Each number is 128 + 32 x the weight over its row's rms, rounded and kept within 0 to 255. Layers, rows and columns count from 0. Numbers have three digits each. The size before them is the row's rms in percent of the matrix's.

# o: layer 7 attention output (transposed), 128x96, rms 0.0783, rows 40-63, columns 0-95
# v: layer 7 attention value, 128x96, rms 0.0957, rows 41-63, columns 0-95
# q: layer 7 attention query, 128x96, rms 0.0701, rows 64-109, columns 0-95
# k: layer 7 attention key, 128x96, rms 0.0748, rows 64-108, columns 0-95
o40 100:116130140158156148116088184134158151127131070084084091168156113153154101209103114113146057204153174112089130125203133143146129111145121138134088100149110132121157118080134130156083137137134126150215173147115094092123178101139098054144124091132142119094097069065132117145119101146156124125
v41 114:203115170056132145117129149121168115211089118125106140128113123180135115130115114142065169160124137125151131067090212068104123117117135131138142098100091097061123121116166129142106148157112147166132106092162165108137095197185138203122085103081146148098111116126124169145106156130128087125
o41 117:174107135077112095097122191115126105156070151122047117129120130111123130137145134113137216135126119068140160135108147136132204116120148097193067127113147152105150135109138172137125137149133101130140048154129141094143113181108117097063161134157131111075176151097186123106115211159133109130
v42 099:134114154205164142155092106144149089155149152152147084104085150079096126101119149135108101160114145154127134080155117145185070126088130130126106119134135105131088054217136132146185177161098162091127114135174104154064140150111104142102129142166188176081114107098138149101084132066156083127
o42 103:163115101154134180123085150145137171096074181107110107104143125148128149126119120148104097060088172120122123161169182178181093102155136152169085128228142078141102111209119125103090179135114114120128139115150123150086155070119099155091143050130121146120131115116077134077153113145155130145
v43 116:152100106128150175131150182128062106159104173148142142171171139112203084119106112121128163110122114134078097150106125099192122145126123162167147096166184093141099134124081117141161109097114159118140075050113091175132159105142103103090141129201113136067100159128054142165126078089143123145
o43 117:126063137130147079162141140172085133132132112175111150139180119069187122129139135101172080116082120150091106180167142069097150145123149180179074164161160114157123148111128129145138102152042113083145149107156098137080127107174145144115105126092127125135153135112019141092116099165152130108
v44 105:099082085123096085183089166125105100118152083112162100085156118157090151132114122157137142068211137143151071127168112120150176118131145147129153155150149095130121099171115086091140142152075169131137145058059140143163113130134157097194125065114152149125074151112157135183093139164154171101
o44 107:108120118144107117136114111155138112134106137164077066126140118148063086148155144173225115083182145171137120054163092100149125091123137126162140102103127116186148098134099116091129202121159162151124090090098119074152117100188225123134127086117129127130162104123099131144115129163126111069
v45 121:147166084132084075099115179115149118138173068161102123104121122166140113156198147104117101143121129188142063115128117151116167137130151150104138167141052149150078128100112175132126124171146114174205062085194141128096150132134099120119105163133149089105110133092173105087073093153135156171
o45 124:056131167173101114129124159119107110165140160184076080118094161104144115131147098145149159178088141176103102135112162166159135119094111149085129161135119132119100166140141169126096161115192143178135121120209144126122119129094174117126148134137093090132154105098127172086086097092105014077
v46 125:170128201138144138120138081139147131094148085162129103094124169087151088108135094120094131094037105078142089142097112087102244110154166168133153091147120170135108099140143116121118159141150165062141126136155087123121086104122163109144128146167157147090136147196160141096124146142075085147
o46 136:121155114182151137062139128080146178123157120082117147150106175099129153098108142063119092130109099123160144101141075171118116165118123218198117068101143130113133116153097150116145155165116125064153111136174140039101157102101113105153152136106149115189142126152166104111158099164117057130
v47 109:140141102105139087130126135121158173144191055104033126116108089213115154165152141145114119107077160162100148056130106126150071098135157118123134169131176087090161111122118092154118100128108171190101150182149125113086150126151143082147139119135076097106156103106105175091170134119135127172
o47 110:147176073153145116187100119063149095104148164080081091066111162166125160091128097118129123133131100111072124146150106168122121139110128085085129147126139156139119164041123103116064158220076110184127146154141092162135112174132169134130124143189119139094152117146196137124110144096133144114
v48 101:137132149167110117143146150110195159111122122072155149108127071140161160146134151097115056166145144181102084127112194129130054136131163080099166111132098144086161156128108160159088164085206123168168123135138087137155134139161084150138085104100135089092120146066140104130151064171106142087
o48 095:080122143155095109190108161165156104098121099138155130090142121116173071115197116142105174167138127110072107111140164141137100082087134087100112130134151115097130151168201132176161141077166172166094098086146141121110075169096094187117160131184136071141129182097157133132166120091108151082
v49 118:129135132118117219198129146119150140085110115105162134097094157154199149099084113086106181151092130175116112127135122073116130146154137121126140168043132105178155134101132075137136142149141145088178153079158063137145090137126151142131166112127053145058167146150113116102120129107127151059
o49 123:149131107144126140107145183108138165066076085134177134079142137152172146141158132153164078138163135087104090131104159097085113169133121160153131129099087098125118123103165099154145144152118177080175113083140134077098121173210092066091163197101103164123143132150163126125153106151092054099
v50 105:101129125135145131121130112139083099116173104083076095060047128109111152157141086117186148179119213137175091084148087139171085124156106139082066182125107146141109139111147128128159170126118101132111123153121153093151133086097165100126202110172099094147163138075119136134171122176144145166
o50 105:075130085133107169096117130145112133124153130090145160100107147125118131181125094120203111103133168122126113111094063179138141160098133102045164155158118130153058160114137096095114188176120101071132148097128169176169130102105202161086113183134140148097075124120142172128135078090129165144
v51 105:101084119087163184168137131058098077124111090136150078093162090140141110206149115108115161120092112132089130118135092126172089140135112152114138219073157150183121168115151110151125078161133172169189106132166121091132125126112122177117109064130121152118110146149144103045137116151158152114
o51 106:132089123107116139187143143103117104036159161146109046107168088142120112187168136160164118147129148148082083146087086120126146104164126186123095146136088179154110113110117095129079089142070195115154117098147154145154177186081130122119133173123128169159133095126182141140138090112095081123
v52 117:122120193122143091178115115149090140118051161160089075134111198032133098187141092179116159175107116108095128140150093134131151105158058158076117149146139099069142171071114092103099160083163137133100161135123117113128125116113152124133145109152188116131116145123170119163152091157139149163
o52 122:128120122176097132097138084145092122131169136134168145159157083104165119194078108134166146121116162096123151132151025129157139129182085137108074151119117172107128165118088088082170129121163086066113104108136113087098096165100149151155072094140153165158107146181145098152117129174105202134
v53 101:103125089154158180119122134111129198117173103135106125118137122111083195129133108063171101053163092098139099102142102149140071103154202076129159164116140130130154132160119153115145087152083128087119129177100081174131177096117144131152171113100116093157176103125082135138182136078149194108
o53 102:083142048143159136194142115147170142106182128140174131101096153178135116160129112115093095110164073151090136111163158147123058130117201119072208137146093091152108082092114120118124090139086155144105119127123133119101197098175149145106109141089153161089115087114140154177142115113166173115
v54 109:159128072099134105120140139105135042115127127158090114116166130108138134133133118078100116146186116175115119108115139102139153108130126173170140133153128130153091149116173133163158099121150147165211125131193142134094133111005104114076113081149126091106111154131188192116176086146097078123
o54 115:152106135158138092124160148120123104093141205103117127112139100050170139136178149127105138103054160181174130180167074143109156139131151168128154132113132144155132149157129135118108125119132179159111124135115150106142113165078191121081143114091096142106091091113130170064181082079142084038
v55 105:138104163111143175191181165110112103152118114108163101130097086176080095166128150147097123113135171092144115116120188100128128132143142061157156095171109168151075093088110152086099122174071145188118131095087120096197150117180120179156113115151106170131111065100091071130140123151110152159
o55 109:104141160147125088141122193133147125163118098135050099093124189103078093132162089135164126168163121120123129073109163088147137077113160137164164105136150188133108093078118124114134106151092123112145077106107080180142147060045088129128160134137141147146179099082157140146137141161171177173
v56 105:070139105142122147092146078114141176134126122121130119060110187154104153138157144150141082144144089126142101118121142133121084183131157150097122223052092062126153149100169134132130135140155075160118091106157152073142097127159168146141118115143169158134122174165078105117113210123175080096
o56 112:159125097064115204103097130108102114088126160121177164099129100136119156173143129140131158132171136136104105128072173093139165156123153101092111117108065119132071135167137133153137142127143112160133082053184187149150174128197136131170089154148136069145117109148188063106079160104115108105
v57 107:114167089156139037159124113102170130113094093050116138128118098154170125166069166171142074146102102133082114175133105152111163093127115168174148137104157128120095123071107137122105143176171108156116163071083113135099111137090145124079104172132150124063139160144174179147133188145121107161
o57 112:146130145174147140090091097130101141156197126050086154118212073158121151071164142143121106124133162144112090099117093062110169129093134149126127122125113172107146172144119170122149180141157128146114127109094096187112101121141087143125110129155066139169155156152147119154103189122078059072
v58 120:073142088129138117159095146170139138139082156100134166060209137159116123109145140096187088109055192146162101108075107109099094161134171155122069118120085143167115108152188181102138160164176128099123131122087111093182157125126159082140098115111123149116153077125129082110170163138123111141
o58 123:111139123095072200100076131141235137148129105118143117081151156182109147092165130062145070152123129133150121097117109115093107160137188159102124111145130191174071122188178170127136101060120096136115154128113156163123167075132144117114122182145101080112147120154146112098119118091119123138
v59 112:102145126054171139115099072103068119112114113135155103125150089141121162133128137139143216105100153126122115149085162101178152121157114187118099123111102134122160122149135106169079131114143167082069094116095141088190136125121189102143125157127188088208177132073122156188107120097160125101
o59 117:133133117094122102115140010122113127164121112123144091129063081122076139158159193104146137085127108109157139078076111174067124155139115132128079180107107153167106136156157157079136129146105127084136096148119155132176104169119184155121137191101161139140157140166052115153139118157138177148
v60 117:051083173127129116138106093184107105202139125132160131127168130096127129124141084189116090124110123116104122101116147167156074124133171108121185212157110106105115113193113055117125094138107112077197182072151136166159135146082137162110147086127080141127148082122172109117137120140142136142
o60 120:100109082140118117133148134180162102119124130197177075122194126189110100120087072162121181073120116130089169136084098111172113150154211127178097154125147112168151088085110098135129195101120149163159088138097136160093138101091127114168113112157090156124072094145131108104188107133126119140
v61 104:159154094142116109170132069099119092202073137093171158097107152073118181158145203118158144068118126122124146100156162122089097156122125102139174105088127093158167118067090131140186170122131116135170074128111130121139106131106111135108053142178177149123071111163108130135097152148131169178
o61 104:136097116085140119097120107146110113151138176162100144136172080115193167152172165141154107125130117063185045095133157104208110094127128158099122118130136153086093110141119124127139130094154139170142087108069117175102121139138090184082162098130166075107161097104148092081139122131114109216
v62 108:148130097155111089145128085097109137189085125141183176131155120151109154160132123106126075149124179090095187074108149113107103150186148168121157135125067098200122136096157090174103131132135154166146070136143158104128138123166051111088077180146107103158109088122139076154175078118158119145
o62 113:131118171092136085195116128094118103155110138140128121090121117069114156178093125123112079181122134117149123164103106117141150140144128140136087189110079159114096101116185147117123139046112121193138107138069139196124138155091123129127186141179127065155161129079166081126147087092208107141
v63 109:114129142088147054104108123129112128083185128154125111109043133144113120089197123143067117112126162186102124118133082126110157157132163140136098119129089158072204095126130171118094145109164157176113088182130121182161140142166139158176089213159105108122131090141123101144107115138119070142
o63 112:162157131125127141137103182076109115172070141163141072167073200035101134081093101113124123101108115149182162085113111183127063095135089108113152164086162143112170168157162113146087149162167166117100118099180150155096105137106145157126114169143120109149155150171155106137083145127106122150
q64 094:072110134140144112148147123099102096103077130086143067108108140099107125094226134174112054120131104104115142115069160095129133128161117095149185123192115131131099126148143134208124131138069102145129123125167139143153187098112148141161131171087159075137171124061181115151122181109156144106
k64 099:180108144044108132105138144175130075165152116127186109131110136103082090191161097126184131133188178109126126101095102160091116108110148107137087135168155162130135172183103100158139120184105138147118119139100121116103087111145098132149159115073172071155111100123109171102174169084052098131
q65 098:053173086119114064127128114103185100121071141111138079146141071093117147081221147150097134118163124130130191107083112100147143112145136157140158107140057212095142143166155071186125138158085120107113136159096097092148146136098166116177170142139132138116141135137169120130105110099135139150
k65 079:179125175113169148127115106152146157175084120144152112116141152122088059207158111081095129095058152065160131136074141115082150124124147101123071142147148142154108145113130188120156065184142146157125128126141116070145088117133090139180115135091188135141112093107195165103118121070115123125
q66 106:139072155120137084093149142154095098126125107125142114127158104138104121128107098151125123153131119148134074118183156147140132128144145111165193110149118128096096125123091198147112097094116147141170165125095153224123213125143133119089134146122120164113158088034083076155131201126158052094
k66 091:092129135142168158107112103158125109161167127136172140106186173117131134171185159128081085122156091123145145080102103080068070105086146120122095130186136071164094106181129217150094109149124105129107120136149186156134153116112130087119148117064161105059106164146117146085177155132158151133
q67 084:082139122149069107159096174117135129099138118143174104173103124153099153086156159149154133187086086138155151089121152104128093203151106112118167056132177186163119135156131065109155136065136068142123116143089138098127135169155079113139149111138080101166078178120077134144179139117145120175
k67 119:114158186123136076125157093051158124112129112164136100112094128139187094095129060135104112103124116137109189102089165089166087164136158152137112190154139111153142069120146145103095107149079103124118121109153076087144106192103137117164124168185113147137197119119138112160090134165157211129
q68 106:135097125186152159181134157104099183181137119130135132139086201148082108139081122134124140140138123165073131146087125140106105194144123091104149152079160117106182066136117170044115102100147159135129105165118147123128150080145118072157114130140068103132147139084121112117089104205198109125
k68 098:107077120113118114106125124085198120078116149149094145125168101149115168167131145142082101165129106146163113140120120086123119150133145077108138115164142128172132106117120125126099146146111142092118134016163149163118194143125141195069139164133094108084197131179155049126068154158170110165
q69 090:117119138192142173171145103125159130120137135172086078120145114139163106085160089122099181121116068114143173110121090171077163111141090079192112144174132080123131103108152065171107113131151106156068146104137142157214128142115101117066151152172147158132083071145127125121179077132110117149
k69 096:111151096134090186150151135129173147145140132113098115150124022138089059150124133087148141100163126089076125095091107143066147059104169085120113161165131075145123175113149102112127125156188178131138114108113139102102088175115157167162185119127135153133146159126170135195155140071102128121
q70 105:118115116080111140107168068136113077140062129108140174135112134098127166077171127111153075132181156099098115099129174140161148188149100151148068109174148140157131133158149100171110135150093120132152109095162081071122088104109134119224129117162139134167107167157085181167153119087108191125
k70 089:072133186156049174113171091133167143095141108107071123123133095161121114067105141106200060110132170144117120123132180132107156115137148171100114135131138104164098196109195103088175180146103136106132125181091070106118138160135128074164113165163074156168116142144131116132121109152118132139
q71 093:109160164162142088183126109110100101096058174103151140118132104142163108084130140158108120155138156095133171102134141097156200134096099138110155100106119160129152189133196074168111163109134080114163116185106112092143184169100119128167219094134103137151086113121193138107142110114092090090
k71 104:140191113112133064109175122123155166102129105107081113126071085104142165167135090171183109193109161158139139103096177103174127155083145200123126155147175103138092088130130134095147120106118112121074134159153099088131107142142201114160119108156121135138144177190104111109132110065142103055
q72 093:184167119165109173065122192149160110100102101139108194130113130095171167098073137132141106087109094113148099086118141125133131137068201121156082117128150086153131083117142100142087113098192151151120121138172130135147067134127114084088086140131123076098167121113197097167176110175102121119
k72 099:169165123073195152081163096083110130125156109132118146109136125106092063116073124098100128146158106133156145123132118179124177097152203177139116177071144088122151135166128113120180121139150124125125125167087151115141134101103100182099137106130158075098127066191110113119188147187162068156
q73 105:140092143114130047122148122183141100058125106117106070161167156118161147167123063151103082166111162155127080143171097095124134120115092126159207136172158155087122150043115136162167138136105113137127156121055106161101091133115129101118111167090150107182122089162106107181145127111106119154
k73 104:200126121133182124095145148057107143122149091142155143162131189124123157136143092140126141034124113132134119118105157100151110163087084122120122224142135106145111146081157171084092182118143139139138108166104162186134126142113154111183088157099112126106101125065097056169101167159140150108
q74 090:118172097106101118117116108138157127113163102140128077125116143125145101139169078125124151131146096122140126100166107092085078103155123109171053158149112107153093080154159094210164115144140111102090184074210079115170188066114104135123165148093068136126159132155128155142200160138094127117
k74 082:140167122103154156107096113135138138119174133107098160159130122117128076124121127094072127113128097100153140108136151118078130086096139108132065128076151093088178135199059136162136158145072179168213127108127113095186123174114081128113134193117115111135100105181129170117162120123116210170
q75 092:120158147090138166143076194171175098188056097130160120146150141114128111152168067103138146156130096114133090143141121183106162112126121089107094182102170057151125075135166140156081113163146113167149121065165131176146099123096099123120120082169097147095156129164148140095180113086180114125
k75 097:124156189151148171111110220106140101183114110100135119112136119100139068142091146148167180128176114112135116168107077154073169045143137137156123093118115160156179163166087077150164092129140144158141094134119172140144127141090133108129075055157092134113134112089151118113087087100080104151
q76 108:115112125096086077121158110122156131121141156087116177201179074117143137146109070065088155091162213129132126095126145187184075139166131124101104142181092145069105122154154141147099141099167112149145169054118119163086142149094156135136085114118077160128106135150114181134098144124137154139
k76 115:116102104168126176089178086208089081111155097164071171168097165102123139123115153164128141155102123152171135101138113153085144169066118151160115103109164106116052070162163114140068131126162082112125134141145152148099112140103135138157134086157086104154072120144108053157165109160151137158
q77 108:085164168102159130113155102128139087054134132115129093122138156128179072150125126083111102108069109095086134098189131110116146148157159104157085098177129174203075144158091150176192138145089130122160098111155133130172116115127164165113152127052129086101082164128182135118121168156082146137
k77 109:094170131125193104081101162105171117154133178138099185072113082103126155132145150146085130123124110123077119150174106101153203102135175115138109150157086162089115121093098133123144079161095158140154072148144176133145164079098121136049173094126176151149099102153136100056172114163134139121
q78 100:157160113141157110146118140117175070118139159106097122153119135133135141109147094121134150072129091043127179177150133107174106175115144077122129129117121123123141071158171109136200129174124047078143105119192089142103136155129111090142152092082131188073160065101188126158134109144152132168
k78 112:139141129089119153107161131121115146118148149149061181123114093125168177123118080128102131223114128078170064167098167099140120140130143181126199129149143138115090142099154134102090096147143084187115073146080075134131153168107137114162164130134192164146145115169123084130116097110098086062
q79 100:139165103127116141111076132114180124117109187149153102094098175113108093156108095124126152128127087079117134064123148119039128089082150128134038171100136091169090100177129121149132152173149167165097142106159118067143130142079070128162135143136130157117201124125192161130181122125147149128
k79 119:149172144098135175106098150079145154141140110062117134131119138125079072161116133171099087124140146106091130131115079168099159029136127154135080095069124118157155147156061123156163127093132176176155105123157110133202124124074115114085145196155161116154128115141177188116140108111138155098
q80 096:121203141177171086098090126141178122109145128142187097118087090139137131143161167093053104144116148120147118144109126104083100090072085164120112143128176102128069178145133071137134092092116156086118177132125130108157150092159120161150157145148134188089055158142185079150147139132084154109
k80 099:177106090149129147132134117143121120141119108095062134157110103167142116135133069111149100151114123142124217094130134115195177204137109095030183157153135182150126101066147143150135140121057108113108136109125117110129075161139178085166112139137094175129093099113107129161123115181174144120
q81 097:154101083069117117087081196156149117137137128177174128100120091157156159184165147124143089120106143108103194100137078094131103097193130133130125129202070128134122128113098155144200103155071165144142112106131123139130147081087177147131181153154153086093129112107097151086115144076097156168
k81 088:096131142100124103203088142165145045105089118168167123154151109144149140164158122066147094140104132125101147101155139180088135167123112109120150141162151117092157077108094123080129150178129205190102090164145155100103071159108193118139140133089136113163163055091122146122116164157100124094
q82 101:124088087121109144143164066134130142073112133147182000150162123138144106097118147167115111141056154096169119128159125107146133123169180134151161169179110108177159113099110104099068157113095111169144147115134191107145166108122110124133147094155105070123158107090157131153082150089154131136
k82 094:059168087106121114098173115122111086146119171137089142130167078152122208142094137097117139049147113167073153108148104153120133114146129122178132122191134127156124051137188129119149158142101097175093152135147076176136106165143154164061146127144156130128052134111146174135079158111117144129
q83 099:107113094119148092154138116176163147116146086111163120149179155180064078198106105164139144136189130114165099183174093106106114090143076072108133113151111120147133113150059148094178133071161141135140139143093154183099174136161080142107064145087111102131115102140071140155101134134133091165
k83 089:134127115118148096127060106109151103178130148141165119121133169136141130182112039125083157120123080157151101187153115078102062118099137129118114117152152174106107107172122142182082110074189171110138135135188147213127095130159110168064110150127094123124192166083161131132131131131128154113
q84 090:187149143166156060128107151143153085107184090173123149126101109153103066150099123146170082114136132153109093106156209140109148153176154112129132128083097112144120104124118111142177163072133080146141159143164088133081111105171118152143130165201078112167136143183165123081145060119113146089
k84 094:111133104139140124107102140089135154125119129104133165145145129025105113075143157115157164155093129173133160151116159163194066101128139113153108106147146152078137124184149073174089150128129153153126121074140129066145175097088122130196107180119123194076123094161179117095112096137139187092
q85 084:159152117120132131103064112171157074131153132152137144160155174132106149158106103096157169172141087118178121193084086162103126155126118071067097183085092103149121112104135090153092114133150092095161102138110125146134095131147124113098131191103129176101188122053171136111127101193090115065
k85 082:164130114087158193143048155097132160105143120134129096148157137164135172136104098142124149191189067143161086153124077103116126098103106162120115148111150149140105123156128180143108116135130120150105099082053174116144176147171118145135146139088053128095187053113111109146155120096099061121
q86 094:141083112136168126142159117073167203127101067172134152138046185134168160178132092119121182179111103118152103166105132141068094118102153073129140115081114104130058104140127136150092100136111147121114099084152083152148109100135162171154163068156142125136120118147096087140127119170175177150
k86 091:155118086112083174123079175071172095133118143135140172115073090095102096081179082144146136147139152111139097069172086139094113142165086138160181137131103161099135118107128079083197165129121153123156151078093148135185136161144125154176167134156028113149124123111127152140161108118139105154
q87 098:117135132149104049122152149138099134117154127114195161135126132199095182120138162112081104100176082131202161122154132080125087136105149133180127082153073145129171139126109113014117092139103118114125124085071110142167129136129151146075171151098159088147140130151116157078168139103110129107
k87 096:094104158124163134130121142146108126096110146081158125101103082154176096112133139081092106131166124163113155142122117044113124144109103122144147124175145153099191101087145156200109132173141154103098131164110113168110087117150088096147084132061159085146129127129161153145096211208096088062
q88 101:133156148049131113102080204109094106115108132164084108130098153168148106151089131178118168076099070132180075192137196080103105159162074114091114126118063141147202101165122127078165123140128116133087129114135147102124108125111150150108125110125122125123148144156094123188108139160170119173
k88 094:151172135055183105149133123082107112084085166148161128129083106106131093092052151135126126132133155119093072147127137111090068103155119126150102108138146139095096092137113176112175120177141149072156072169130113074159082167105089187158136099154154137120161165094176096170133131194145142115
q89 104:123167138169117168161120111094175129105071160142208156111065154134098184105118128106157074146102132170112175103093150096153112143066109116077160151147118132135087130057111128094116163121133183137116143119065093116134089110138153140138226164135110121130164097102123119143150132145192077115
k89 102:111129091143149160109151143161097158139137112114169106121109034162224104128132150138152085078110105131111126055154114120161137105085074140097130110134129142205196080119101149087161140112104151144101082118129098106122130100141169121126168161115102131157113087120200198113170113120086120153
q90 096:170115108112128110097075124091106090178190135117177082130111093156157197107131092106126103129135069171064126130174125151158178105131131168130148165118134151114171109119072149144139143167122168105143119141108093161103087143099208123123129103094159166147149121092118056110171123208148142081
k90 099:178120129117124099105105125072129120085175168186167093133133108116163139173147170145166056130131144120129154068155107148116134127169112128087131136123066110119152123128074194120073142211105107188109120118093179105030102136090145110139093144161100126115118108120146133130166184120143148085
q91 094:158116137118168076179141107081125234126160147121090102163115031124192134140118106118151091105141091147110090071136107125105118085139146141152107148094088101100153125066160135135157105143120118092143076102136144206171140144103120120161091166118173100125142116103125133179086125140145153184
k91 096:124073135151134166178107120104145080061149184162114132138107209125092107161134111119129131105088131131082074133131203093130095126132139105105136123122128151144174106043148135117106156159127114128104166115091109130163124190134159181109177161168110089164151166158082055076129169131101144134
q92 088:126119081158141107118092126089186123140089080080120142168179123121129106145107146130121159115195148107121124143110127110072162106187117112100092155163098155158133107158148100153103201171112117117115103128152092079102105106126123094214086166160122133051176130102166086128079150157077181159
k92 082:116131124207151136123128063084136147098142121135063141159136165112107190173136100078143135161101132113087088165135104107107146106157108185063153121150170081077096084155123103178191120113178165167098100160127079132111151155141087079103146125150119113092144127134111152171211119132136117137
q93 096:144172140148137197061091106114179132163106144113168181125107098155112168134099162120179085129107141134107122158143142161118155143101120154070098141095139178108102074156141084135065106071074068181137149108169091137161147132135126088099109119157114103186101175113131123134099148115112074200
k93 092:115122134144066168120172115124097075131151115074106095141100059187158134145127162135110090133094144153128148157132126177202118119128159104072099168076132120123161098156157101087128138078134093110101122174125158104146119146129139135171099113166045153149114153140119131217177115120075181170
q94 095:124157188108118155141096139171134126113139152093123136105133192125094150098092145156087150150133146101139138169074131118121086106146148164092149131114144135021193148145102181112117118091146167136161110076115104148118183081144171086053064120118140121131189134154160170112102087092129074121
k94 096:151098077180108089160184159106118155082120072105147092153065163171144141141123107163089196103124146178164139147174110104095082144086120114116130136109128158140079142085101118176140098104152111128139113156124138083064155071165139144153089127137143116087168106139191121173122085191173115108
q95 114:139129090127085101113148098138050080154125148149136170088118094140152190197155158055107157103074188167142162111076128147147154083153131117120144186105126129113122159112128143137109156144129117171140144125106095123172129153091232129097109152180114104134168061138123152092156154116101164127
k95 106:129114106094125165159114178124190120084136046119138108155110132131148123121183185140137054062098121196088179082100157161109139140191143170148109148093156112113078166132111166142140124202147158141091108099113133119085085110090145085151150106103122146151095134116173106132135127075135096166
q96 098:109163154109086078095129136053134127114159113122121161121115099146140145101154142121179129129095121143116152152180179085162084175116169176104146118110115194156189129115128160075136139099086125138105147152121119139134090116105170074159124085149067134156155140116062092134059132184170128046
k96 084:112134126134122142180115094143092183176115158179142106100107087117192103096116163111117108132178134142197143096113147035101086154117162110092112202134100117137154089106174105140125153152153106064107122137176138173121112158071109094124095101161131065139161125150104153186191114128116154130
q97 094:172146122160116121123116151078141138188127088165141176122113151176135190100141169067137135119134110155141165139160180107141066178147137115105093123078107152107158110191129146040090094105124125138111161131086143151066081159124122148118122103186096083139142121094076089105100148178144069143
k97 099:068148092119091146176171136156086112095116119134073107101092136143188108145138108126135097141136095133155176051093139075119110158112169147081170173136106123146115059190150121099111161142136098127103118118157114122162098139051155097200112136107071118150184135149135163177120113159159179121
q98 098:115140116121142150075098154115093192136178075150193147121089179131106149189087177111126110162126112168084110073100196164158099133106105103086122162084164126187091115112149117046133170092143159157136128102132091135095104120140135125128108108169100134182158148154097096100150071152160154128
k98 092:142077104087139144086107133128067051155115155161206123141134150091166131146143143168118142170158154132128115121166118157157094132143132092124147107138051157146062154122119120124124145144090086118127171120145206209106142101121129170137090131093096070100152112162080117093107162092195147126
q99 113:176115161143053151168156137118157181120132111143117202102173094119146146131077146167136149123123157177137160167126133104126148100065127128109053117091134101119164101144176167109102152202139138103120067143131102094109085137147085134118095071157149137154080135148070130129139056140080091129
k99 083:091119125130075101160215161171124087110132137119119062177130167161167121091169088129105162132143082132099078174171197079145136131139108166093171130084145090147113051169110095111106145084106113079151121144143165172136164126108148153185129119138075132127113140164115138085093140162149105129
q100 101:140190122103093134128100194130160119095140177135091159174122170100109120112158132144199150134097129076159104159112112117070128111099108190159114134119074146169052126131091061169153125108149095128130138139149161110154088162177114123111101109095095184085072173110131146131099145196094157117
k100 101:138128165146125153113143107105135109225133126107126104132094104121060106101082087134131144127165123149076078167098103175166151065111092151072146127135142145115183172130147193161192087073194143124136111126114118122134188122140098153101173180152112115128119082119154095129109072154161121094
q101 094:112087136119114117158167132132116135160126080122161159178131108092090103168128140172144108136187182132126137102139143118182081142119096079094163119149123222061158151152113135135157190090117151123145132132023120149107157096140091153101165117120104120109097144027085124118097150127094129136
k101 094:074112183151101177076092140166091175108141110140108167076145151122211133139164146112149065117113131169189147083147128128112121158079124103126097149145161139127046083136139144058078120158197095162131145081185123137095100119124106133154122109153151119123132157122149103159177102137122173156
q102 099:094101112116144102178125141103133119175065138104123078131140099202101139139141156062175197143106130129160203104088106111088145110169124105076177075084096118122141132196154150147151122128151151143075117156140113109053157146140124145071130155144151155133136105108125150145093163107065083106
k102 102:113086097142149144161117126115165104125038087161163116197151129132162110203132099113105120111137192141115209073090127111136139153161133131196158113117116123158119043094137125137074100096096106140134101134139090141086105133161146113168110107132129170157140096142081151188124071114162139093
q103 120:191057112159121132146143125124105220162124125107115213104105128144126152090075129102088127131136152145131118162134157081164136151118094105151139131079179179054137140086148141102097070127157142078159111140105122114120132161128062095136140170131099104135098089109090145101136084147201159163
k103 103:080074150156064154127136122173133160114098101137112125104122169128107117142119149115139110147148097156204137106130176096124077182104114162106094112094134072157096129135147144073112186199183081117149163099132140143087078132178155158140139109162114106150128175104054072179124141166098162146
q104 118:120109062107139168150092140122208172112125181115101152084117130129082115114120131152111168141138170113209110155068100113110105110077123069112116136156158150164148135102178151179086148092166158080067145108171135078169131131112111170112125093100072114134104163128137194095121164169120140130
k104 111:167117118168083080191107115157120194154150111088103134118051153181063045079106096169107108167155105157117104087154094183090177108149107110103118129095116133131158143181122066105139115140140144111138166156074111081140150130155124158148134151129159116152110124110120169168156153118092099175
q105 090:147101127143099078134169078158165155116114102138124107099106111148103120112124133118134242176100078170149105152123149097183102152148123140165166108206116190074146089155110099126117106070077166187140164128087130158139159153098180091146103106134111150175142089107098123130104131177122099145
k105 096:183119063095079116125153177121180076105142153186091132113168074142114122121134145075119102100084165137163132146198090092134089181130134101116160133188136152098070173142132151109061146093082118129135123126108105110095135102122112154088108142104094151193095177137145126160111158136137136200
q106 109:108105132174163071127074106177140154163127113116096113125131084106093141129104106146160179144158169166130075088149106166216129154131118086084200098108154118092132129127070184105147122106116152097151093119100188122114146087180096128101150124084147118130091121089068086134121148160177122182
k106 117:108082119153098137111116162167175116135080127143114053106115196148182137153093146148115207144116112112176083096112150097179121179087101118121125093153138115147067095123165155080054153173144116126134140113170165147145112098142146154110135148138060097122166149058069100143150096141125153131
q107 100:149120128101200105167162064140141126134134155108107157146117144113115100131128163111115153128165202122142178121078105183043107103107140113137091085142115135171091177158149126140146167164104137145094148108199136120114095068193104153093152119086120119099081197099091094094148121144123177096
k107 097:100092151130133161131057130126120149114098126099113095114166159093152081120225114157121124084160175133092087137160137104107140121148131147138159098119159095085102155176137129163184060128106119100124160110217124113145165147141111128101188155076131125078098107161098164115128106142212080145
q108 105:196121120135059150123085141139127121127193135138151106176155056145162158073096159174090135193133169158114153150125084118124106129093083124125165149115177072078141130127166133089053132098156158101153108158147164154150118128118113109113124175175122105126107150113053139080133098185152112102
k108 099:171173089088089154156137111175136123139086163134136097155135179163133130131139179118106159100187137101160063126175114102146100117125135099074053136148096087202144081145138148179151092106140149121179155066118191091082157116148122159093149142099115118093096112095132161092159182123095132138
q109 098:149136150083128073137109138164112135151073148147147110165161138111109152116096055160148136140160147156145118162097125119160118128084139061160101141155117121092175172115077216113211094143142171132172137105095155163119130094122106107170100179087117121124108080051092161091129160112179123106